{"norm_place": "pre", "positions": "rope", "bias": "none", "init_std_o": 0.0227, "init_std_up": 0.0227, "optimizer": "muon_variant", "lr_mult_qkv": 0.5, "lr_mult_o": 3.0, "lr_mult_down": 1.5, "lr_head": 0.0086, "warmup_steps": 0, "decay_fraction": 0.646, "train_tokens": 564400000}
Each number is 50 + 15 x the weight over the matrix's rms, rounded and kept within 0 to 99. Layers, rows and columns count from 0.

# down: layer 3 MLP down (transposed), 1600x320, rms 0.041, rows 559-578, columns 240-319
# up: layer 3 MLP up, 1600x320, rms 0.144, rows 560-579, columns 240-319
down559:62 42 56 50 65 17 62 44 60 46 57 34 45 47 80 65 38 63 36 55 28 74 53 38 56 22 40 43 30 66 37 35 49 33 61 60 38 83 77 59 22 66 42 54 43 70 47 27 51 59 31 49 72 65 69 50 83 78 37 48 26 38 36 43 71 57 61 49 39 55 46 34 48 41 44 58 48 52 56 58
up560:42 38 75 72 54 77 41 52 45 57 51 70 66 49 53 40 69 30 32 51 27 60 62 38 36 32 60 54 29 50 43 68 48 56 39 39 42 58 48 66 60 53 51 42 55 57 67 29 74 38 42 70 46 56 54 77 27 53 34 62 10 67 38 61 31 22 38 47 60 54 74 45 39 57 54 43 24 60 59 59
down560:61 52 47 34 42 23 57 59 49 75 58 83 48 73 63 44 24 41 22 59 46 70 31 71 43 43 49 79 84 22 75 37 31 79 44 52 52 59 34 49 37 63 60 24 61 50 52 52 41 53 34 54 28 60 61 13 59 34 44 30 83 66 60 46 64 41 19 74 67 43 79 48 67 42 64 50 60 49 45 70
up561:35 43 64 45 66 22 61 42 27 59 46 60 64 30 17 73 29 77 32 48 48 48 84 68 87 51 50 62 45 41 46 45 45 47 53 47 53 49 68 66 31 45 56 57 55 76 46 47 53 61 64 42 42 63 26 19 49 56 43 82 26 65 48 39 67 35 53 71 60 81 47 66 76 47 38 23 45 57 41 39
down561:42 59 32 18 67 64 45 50 41 42 75 76 48 40 36 53 63 28 51 72 26 46 32 47 67 33 48 22 45 99 40 47 39 41 58 36 44 65 88 64 42 35 50 49 59 66 66 44 37 36 62 59 48 51 74 78 63 57 55 58 65 39 74 69 34 44 70 42 38 44 63 36 56 43 51 49 41 49 49 56
up562:66 68 27 34 68 63 24 34 48 30 53 54 53 39 38 54 62 63 49 51 39 50 38 20 56 47 50 59 48 47 33 54 43 39 55 42 64 57 12 72 50 65 75 72 35 32 50 46 12 41 39 25 68 50 43 56 76 52 40 55 57 60 46 51 51 59 65 54 49 58 59 35 63 53 40 67 74 71 81 77
down562:29 51 41 58 39 26 15 56 71 26 82 54 44 78 50 30 57 39 24 39 56 46 36 64 66 41 34 53 49 38 20 64 55 27 47 52 51 51 55 58 33 56 32 59 71 49 27 55 17 53 52 75 54 33 46 51 32 44 44 40 58 47 50 34 46 51 66 53 41 47 44 67 65 35 71 56 53 27 60 62
up563:68 37 37 65 30 59 73 33 56 68 36 45 82 66 80 31 68 26 39 71 54 56 76 39 48 63 79 35 40 28 52 34 65 54 46 72 32 43 50 89 41 17 33 66 41 66 37 55 54 53 48 37 38 15 37 63 26 16 52 69 41 53 49 43 59 77 70 41 52 60 49 47 50 37 40 67 48 65 21 56
down563:50 65 53 32 33 53 43 72 21 47 22 76 61 37 54 52 37 41 65 48 57 69 57 32 47 31 43 56 48 54 31 68 60 43 16 32 27 81 47 56 64 38 37 42 60 61 42 32 58 41 48 53 37 40 26 48 55 64 38 75 59 70 66 46 59 43 99 24 43 37 24 59 40 46 39 38 28 65 29 45
up564:42 31 69 45 43 60 67 65 47 54 33 43 50 43 10 96 40 63 45 50 51 80 37 44 70 53 38 50 69 44 48 69 62 65 47 53 44 55 61 29 36 55 52 57 50 40 34 53 57 46 70 53 71 43 47 55 43 58 39 28 43 04 65 40 43 62 33 47 38 48 70 69 52 53 48 59 69 47 71 46
down564:28 34 65 42 30 51 76 38 70 56 38 82 62 44 51 51 64 56 40 64 60 49 44 68 65 70 56 46 70 57 35 51 42 49 50 11 33 53 30 38 52 68 57 46 75 77 54 77 63 60 35 26 57 63 57 34 45 35 57 56 26 64 03 42 78 44 25 77 52 49 52 46 48 38 34 30 74 49 54 34
up565:57 46 56 82 40 58 36 62 26 16 75 46 54 51 44 45 36 64 81 32 34 71 46 42 59 20 63 26 72 66 57 23 24 35 53 62 41 50 64 66 52 53 65 47 34 49 76 75 52 44 38 68 27 67 43 15 70 31 42 44 43 38 36 59 24 12 32 69 65 54 36 44 31 73 22 49 26 64 49 50
down565:56 53 48 49 61 39 43 57 49 58 60 52 41 36 48 58 48 58 67 59 53 45 35 35 61 72 46 75 76 37 33 34 44 49 55 46 26 44 68 63 80 02 54 26 63 62 38 53 42 45 72 48 60 71 68 40 64 40 45 36 23 42 66 81 26 59 54 52 57 51 38 57 30 33 54 47 54 66 35 43
up566:33 45 59 55 50 46 73 44 31 46 43 59 52 53 29 32 36 74 25 39 52 43 39 28 43 70 35 41 26 50 42 45 64 61 70 27 31 61 50 43 56 33 54 62 61 31 42 63 57 30 64 57 34 75 46 28 44 65 43 75 50 40 86 61 27 34 56 25 43 63 69 58 44 66 73 30 24 55 78 58
down566:77 40 50 34 53 48 24 60 53 44 47 43 19 33 59 37 69 90 35 57 49 53 47 55 49 52 78 79 32 49 32 57 29 60 37 66 57 52 44 49 47 58 64 49 66 49 74 30 45 46 27 50 21 54 65 31 50 29 64 74 49 49 69 28 46 46 61 59 40 39 19 69 48 56 56 27 68 31 48 42
up567:60 51 40 46 42 49 38 34 34 51 57 44 55 28 39 23 45 43 48 51 60 54 45 43 58 60 36 36 52 62 00 60 44 60 67 69 41 58 29 74 43 36 61 71 57 51 41 38 49 54 67 45 48 47 46 35 40 27 44 51 42 34 27 59 47 37 30 57 44 61 62 59 57 55 54 34 95 67 70 40
down567:15 45 31 79 24 35 62 65 45 29 38 50 35 43 53 51 38 59 56 48 78 40 37 69 54 33 38 45 43 47 52 51 58 46 41 48 68 42 30 70 46 58 65 47 48 54 60 67 48 35 44 18 48 27 41 38 40 42 49 52 47 47 49 65 54 47 26 60 37 48 49 41 59 00 45 66 51 61 48 78
up568:68 67 61 54 69 38 44 45 26 58 15 79 39 40 51 68 38 41 52 72 64 64 55 32 61 45 48 59 34 49 17 43 24 54 44 29 33 46 71 47 40 72 43 67 43 22 59 51 50 49 56 56 46 76 54 34 31 33 79 51 23 41 82 54 32 57 58 40 84 61 31 42 60 69 52 34 53 69 54 61
down568:72 47 61 49 60 44 64 56 42 48 52 73 38 48 53 50 49 34 62 34 49 18 51 46 86 52 49 72 66 62 72 71 31 60 58 53 48 29 57 37 63 55 74 68 53 43 60 58 35 60 37 46 28 37 48 26 55 53 59 44 56 44 47 49 53 56 37 53 43 58 37 44 52 68 63 55 63 32 55 88
up569:87 08 28 49 34 47 86 38 49 49 48 63 48 54 55 48 61 52 40 69 22 59 41 31 51 43 58 37 30 63 74 65 46 49 62 78 49 44 52 53 51 83 16 51 32 68 77 65 58 42 36 70 44 53 61 69 53 23 45 38 53 38 18 47 45 60 57 40 58 54 35 28 43 78 54 29 00 80 92 81
down569:80 58 41 51 50 52 58 45 65 26 33 53 36 31 30 56 42 41 51 36 43 68 40 36 58 47 39 52 58 53 94 64 40 36 65 35 73 66 50 83 58 60 29 73 53 56 28 72 38 46 61 62 70 43 48 60 46 56 75 99 66 52 53 36 21 65 51 57 61 56 46 27 48 39 59 23 21 58 82 76
up570:48 51 51 37 72 63 51 49 35 43 57 68 54 44 51 44 45 46 46 60 57 16 83 77 47 30 54 57 43 74 65 41 62 77 57 65 72 41 36 33 02 75 52 57 48 63 71 31 56 47 30 63 35 57 36 34 71 88 41 64 50 53 40 74 43 53 55 72 56 71 50 50 20 63 59 36 38 30 65 46
down570:28 44 52 40 34 68 72 43 53 59 48 18 22 55 29 50 94 83 52 23 54 38 42 48 61 40 64 65 64 70 56 61 55 85 38 33 43 45 76 62 32 69 38 43 35 31 64 30 61 55 57 46 30 33 46 45 43 65 75 53 69 53 51 40 49 37 56 45 59 58 45 51 36 60 41 46 52 83 36 41
up571:85 57 43 75 64 42 56 37 59 64 46 48 47 31 30 60 58 62 86 30 67 89 32 54 41 46 36 40 55 35 59 41 53 55 62 47 24 32 58 65 50 66 74 27 74 57 51 41 46 62 71 36 43 41 40 46 81 35 66 39 51 41 37 34 65 73 67 63 50 68 64 46 44 43 23 54 33 59 13 43
down571:25 30 29 58 38 60 75 64 26 57 53 56 51 58 39 53 30 56 62 27 74 72 53 45 72 59 63 60 48 40 52 55 48 59 76 58 64 37 55 50 50 60 41 78 52 68 41 48 59 42 10 34 41 52 49 44 62 72 70 78 57 66 29 65 53 43 58 40 67 68 46 32 41 58 73 64 41 54 76 76
up572:68 55 47 49 48 59 65 39 21 66 31 52 70 67 51 23 47 40 38 69 35 53 55 62 66 53 48 50 19 38 91 58 45 58 40 43 49 31 43 72 16 74 43 41 36 76 40 33 65 83 46 68 55 85 57 52 62 28 33 60 53 61 33 42 29 52 52 44 75 64 60 15 35 60 54 62 42 63 60 39
down572:61 21 54 36 16 75 68 46 68 37 80 31 38 54 34 61 33 54 60 45 56 75 75 57 35 45 47 48 80 69 77 34 72 37 65 57 55 59 19 64 50 89 58 61 30 85 47 34 67 48 63 67 94 27 37 45 69 35 57 79 46 30 50 81 50 13 70 43 61 57 46 40 55 53 49 77 49 60 48 61
up573:45 48 63 41 66 55 34 53 11 17 13 52 45 27 47 48 44 15 54 38 72 56 59 56 50 32 49 49 59 74 73 37 70 14 75 90 75 43 66 53 46 55 41 29 40 49 57 68 62 61 69 19 34 59 65 43 47 40 65 59 55 46 41 62 58 25 65 63 71 49 39 58 60 25 60 34 70 58 48 57
down573:77 51 57 65 34 59 28 49 74 54 51 76 47 58 16 39 45 80 70 72 61 30 49 24 70 62 54 61 63 59 66 53 60 55 33 66 49 45 53 27 69 57 48 73 35 45 60 71 30 55 36 61 70 83 79 62 40 73 73 24 37 25 52 57 36 44 51 40 32 54 44 41 67 57 70 31 41 47 62 64
up574:56 47 46 52 55 68 61 45 71 34 39 55 34 50 37 56 56 44 94 26 55 53 41 47 48 40 59 75 51 29 17 69 44 50 51 42 41 49 30 48 42 44 46 47 51 54 49 53 54 41 27 63 38 71 66 56 77 39 37 56 45 60 54 42 61 74 52 33 61 77 37 60 60 47 39 50 50 76 52 52
down574:34 42 33 44 49 26 72 44 29 54 63 52 72 56 31 48 37 41 35 79 40 38 69 48 45 52 42 73 54 39 47 82 53 46 69 57 37 57 66 47 41 52 47 33 53 40 53 59 44 61 57 51 54 42 48 64 34 51 63 40 53 37 36 29 30 61 53 34 24 32 49 28 59 59 53 69 28 71 54 43
up575:48 38 04 53 76 47 30 61 52 25 60 59 43 61 61 38 32 43 88 47 40 59 30 37 32 54 42 85 40 18 64 26 34 47 56 65 69 50 60 72 45 54 47 37 50 22 18 81 66 37 75 55 66 35 42 74 23 48 44 50 40 65 27 52 49 29 40 66 49 43 60 81 62 57 51 39 54 54 38 43
down575:72 50 33 42 58 61 42 60 30 50 71 56 46 48 54 80 36 21 61 46 51 68 43 38 41 62 24 54 34 58 69 41 50 34 69 59 60 34 41 23 57 46 27 52 48 54 42 99 29 45 57 58 83 59 47 93 62 27 58 29 44 31 29 24 41 71 37 45 61 61 34 80 42 52 51 63 60 44 49 75
up576:62 56 83 58 30 69 71 49 79 71 37 59 80 64 55 31 47 44 47 13 66 67 24 59 43 42 44 58 55 41 66 26 67 39 39 34 21 20 38 43 50 71 24 70 50 55 55 35 71 35 59 54 63 35 55 51 53 54 37 52 49 41 39 76 16 52 31 27 21 69 81 56 74 66 99 15 03 75 35 53
down576:85 41 44 55 59 49 32 50 56 23 64 64 52 36 42 75 27 46 36 48 63 52 60 21 47 17 47 60 45 51 50 38 71 45 53 46 67 42 38 29 38 56 67 68 52 53 72 42 49 63 36 39 29 40 35 31 28 45 32 37 47 41 39 45 71 48 87 91 37 35 70 60 29 65 48 45 43 59 54 45
up577:47 52 45 39 41 64 36 64 68 46 43 48 71 43 33 38 56 66 31 71 56 61 73 47 49 81 52 37 53 29 57 59 77 30 52 55 69 58 80 55 68 28 50 59 56 43 50 39 78 42 32 44 20 49 33 54 41 44 82 46 37 38 13 45 80 80 58 38 10 57 61 54 59 68 34 45 58 59 34 64
down577:61 49 62 30 37 63 32 43 72 39 52 48 67 33 61 55 68 70 38 71 38 50 97 32 44 46 41 38 28 42 44 48 46 37 43 64 74 58 55 68 51 67 32 35 47 54 63 50 30 69 62 28 79 40 29 44 32 60 67 45 43 41 62 53 59 59 90 49 22 64 34 54 61 83 64 44 51 80 50 39
up578:71 66 47 51 44 16 41 52 34 52 59 41 51 47 47 70 37 43 50 37 42 58 56 42 53 63 37 50 67 23 36 83 49 56 47 48 48 67 49 55 29 36 45 40 66 67 45 58 74 38 43 46 41 59 29 53 47 58 61 59 66 68 39 65 35 39 47 47 62 64 79 80 47 43 29 75 78 21 55 40
down578:30 46 46 52 67 08 70 68 43 59 58 25 16 34 49 58 67 67 27 44 44 44 76 67 34 60 74 29 48 35 64 39 53 57 47 45 48 40 55 49 52 51 49 42 66 47 57 77 48 64 47 44 44 66 37 46 62 34 43 45 49 51 49 46 40 60 71 56 56 55 41 36 56 39 39 52 66 47 14 38
up579:58 53 52 46 67 56 54 56 35 49 42 54 62 66 66 43 44 45 43 58 46 57 55 47 46 45 47 43 47 43 18 54 45 51 66 47 40 77 46 34 58 61 29 32 61 43 65 60 52 56 19 42 61 43 38 57 66 42 60 64 44 44 63 53 56 51 66 65 38 39 64 37 50 64 50 51 51 52 55 50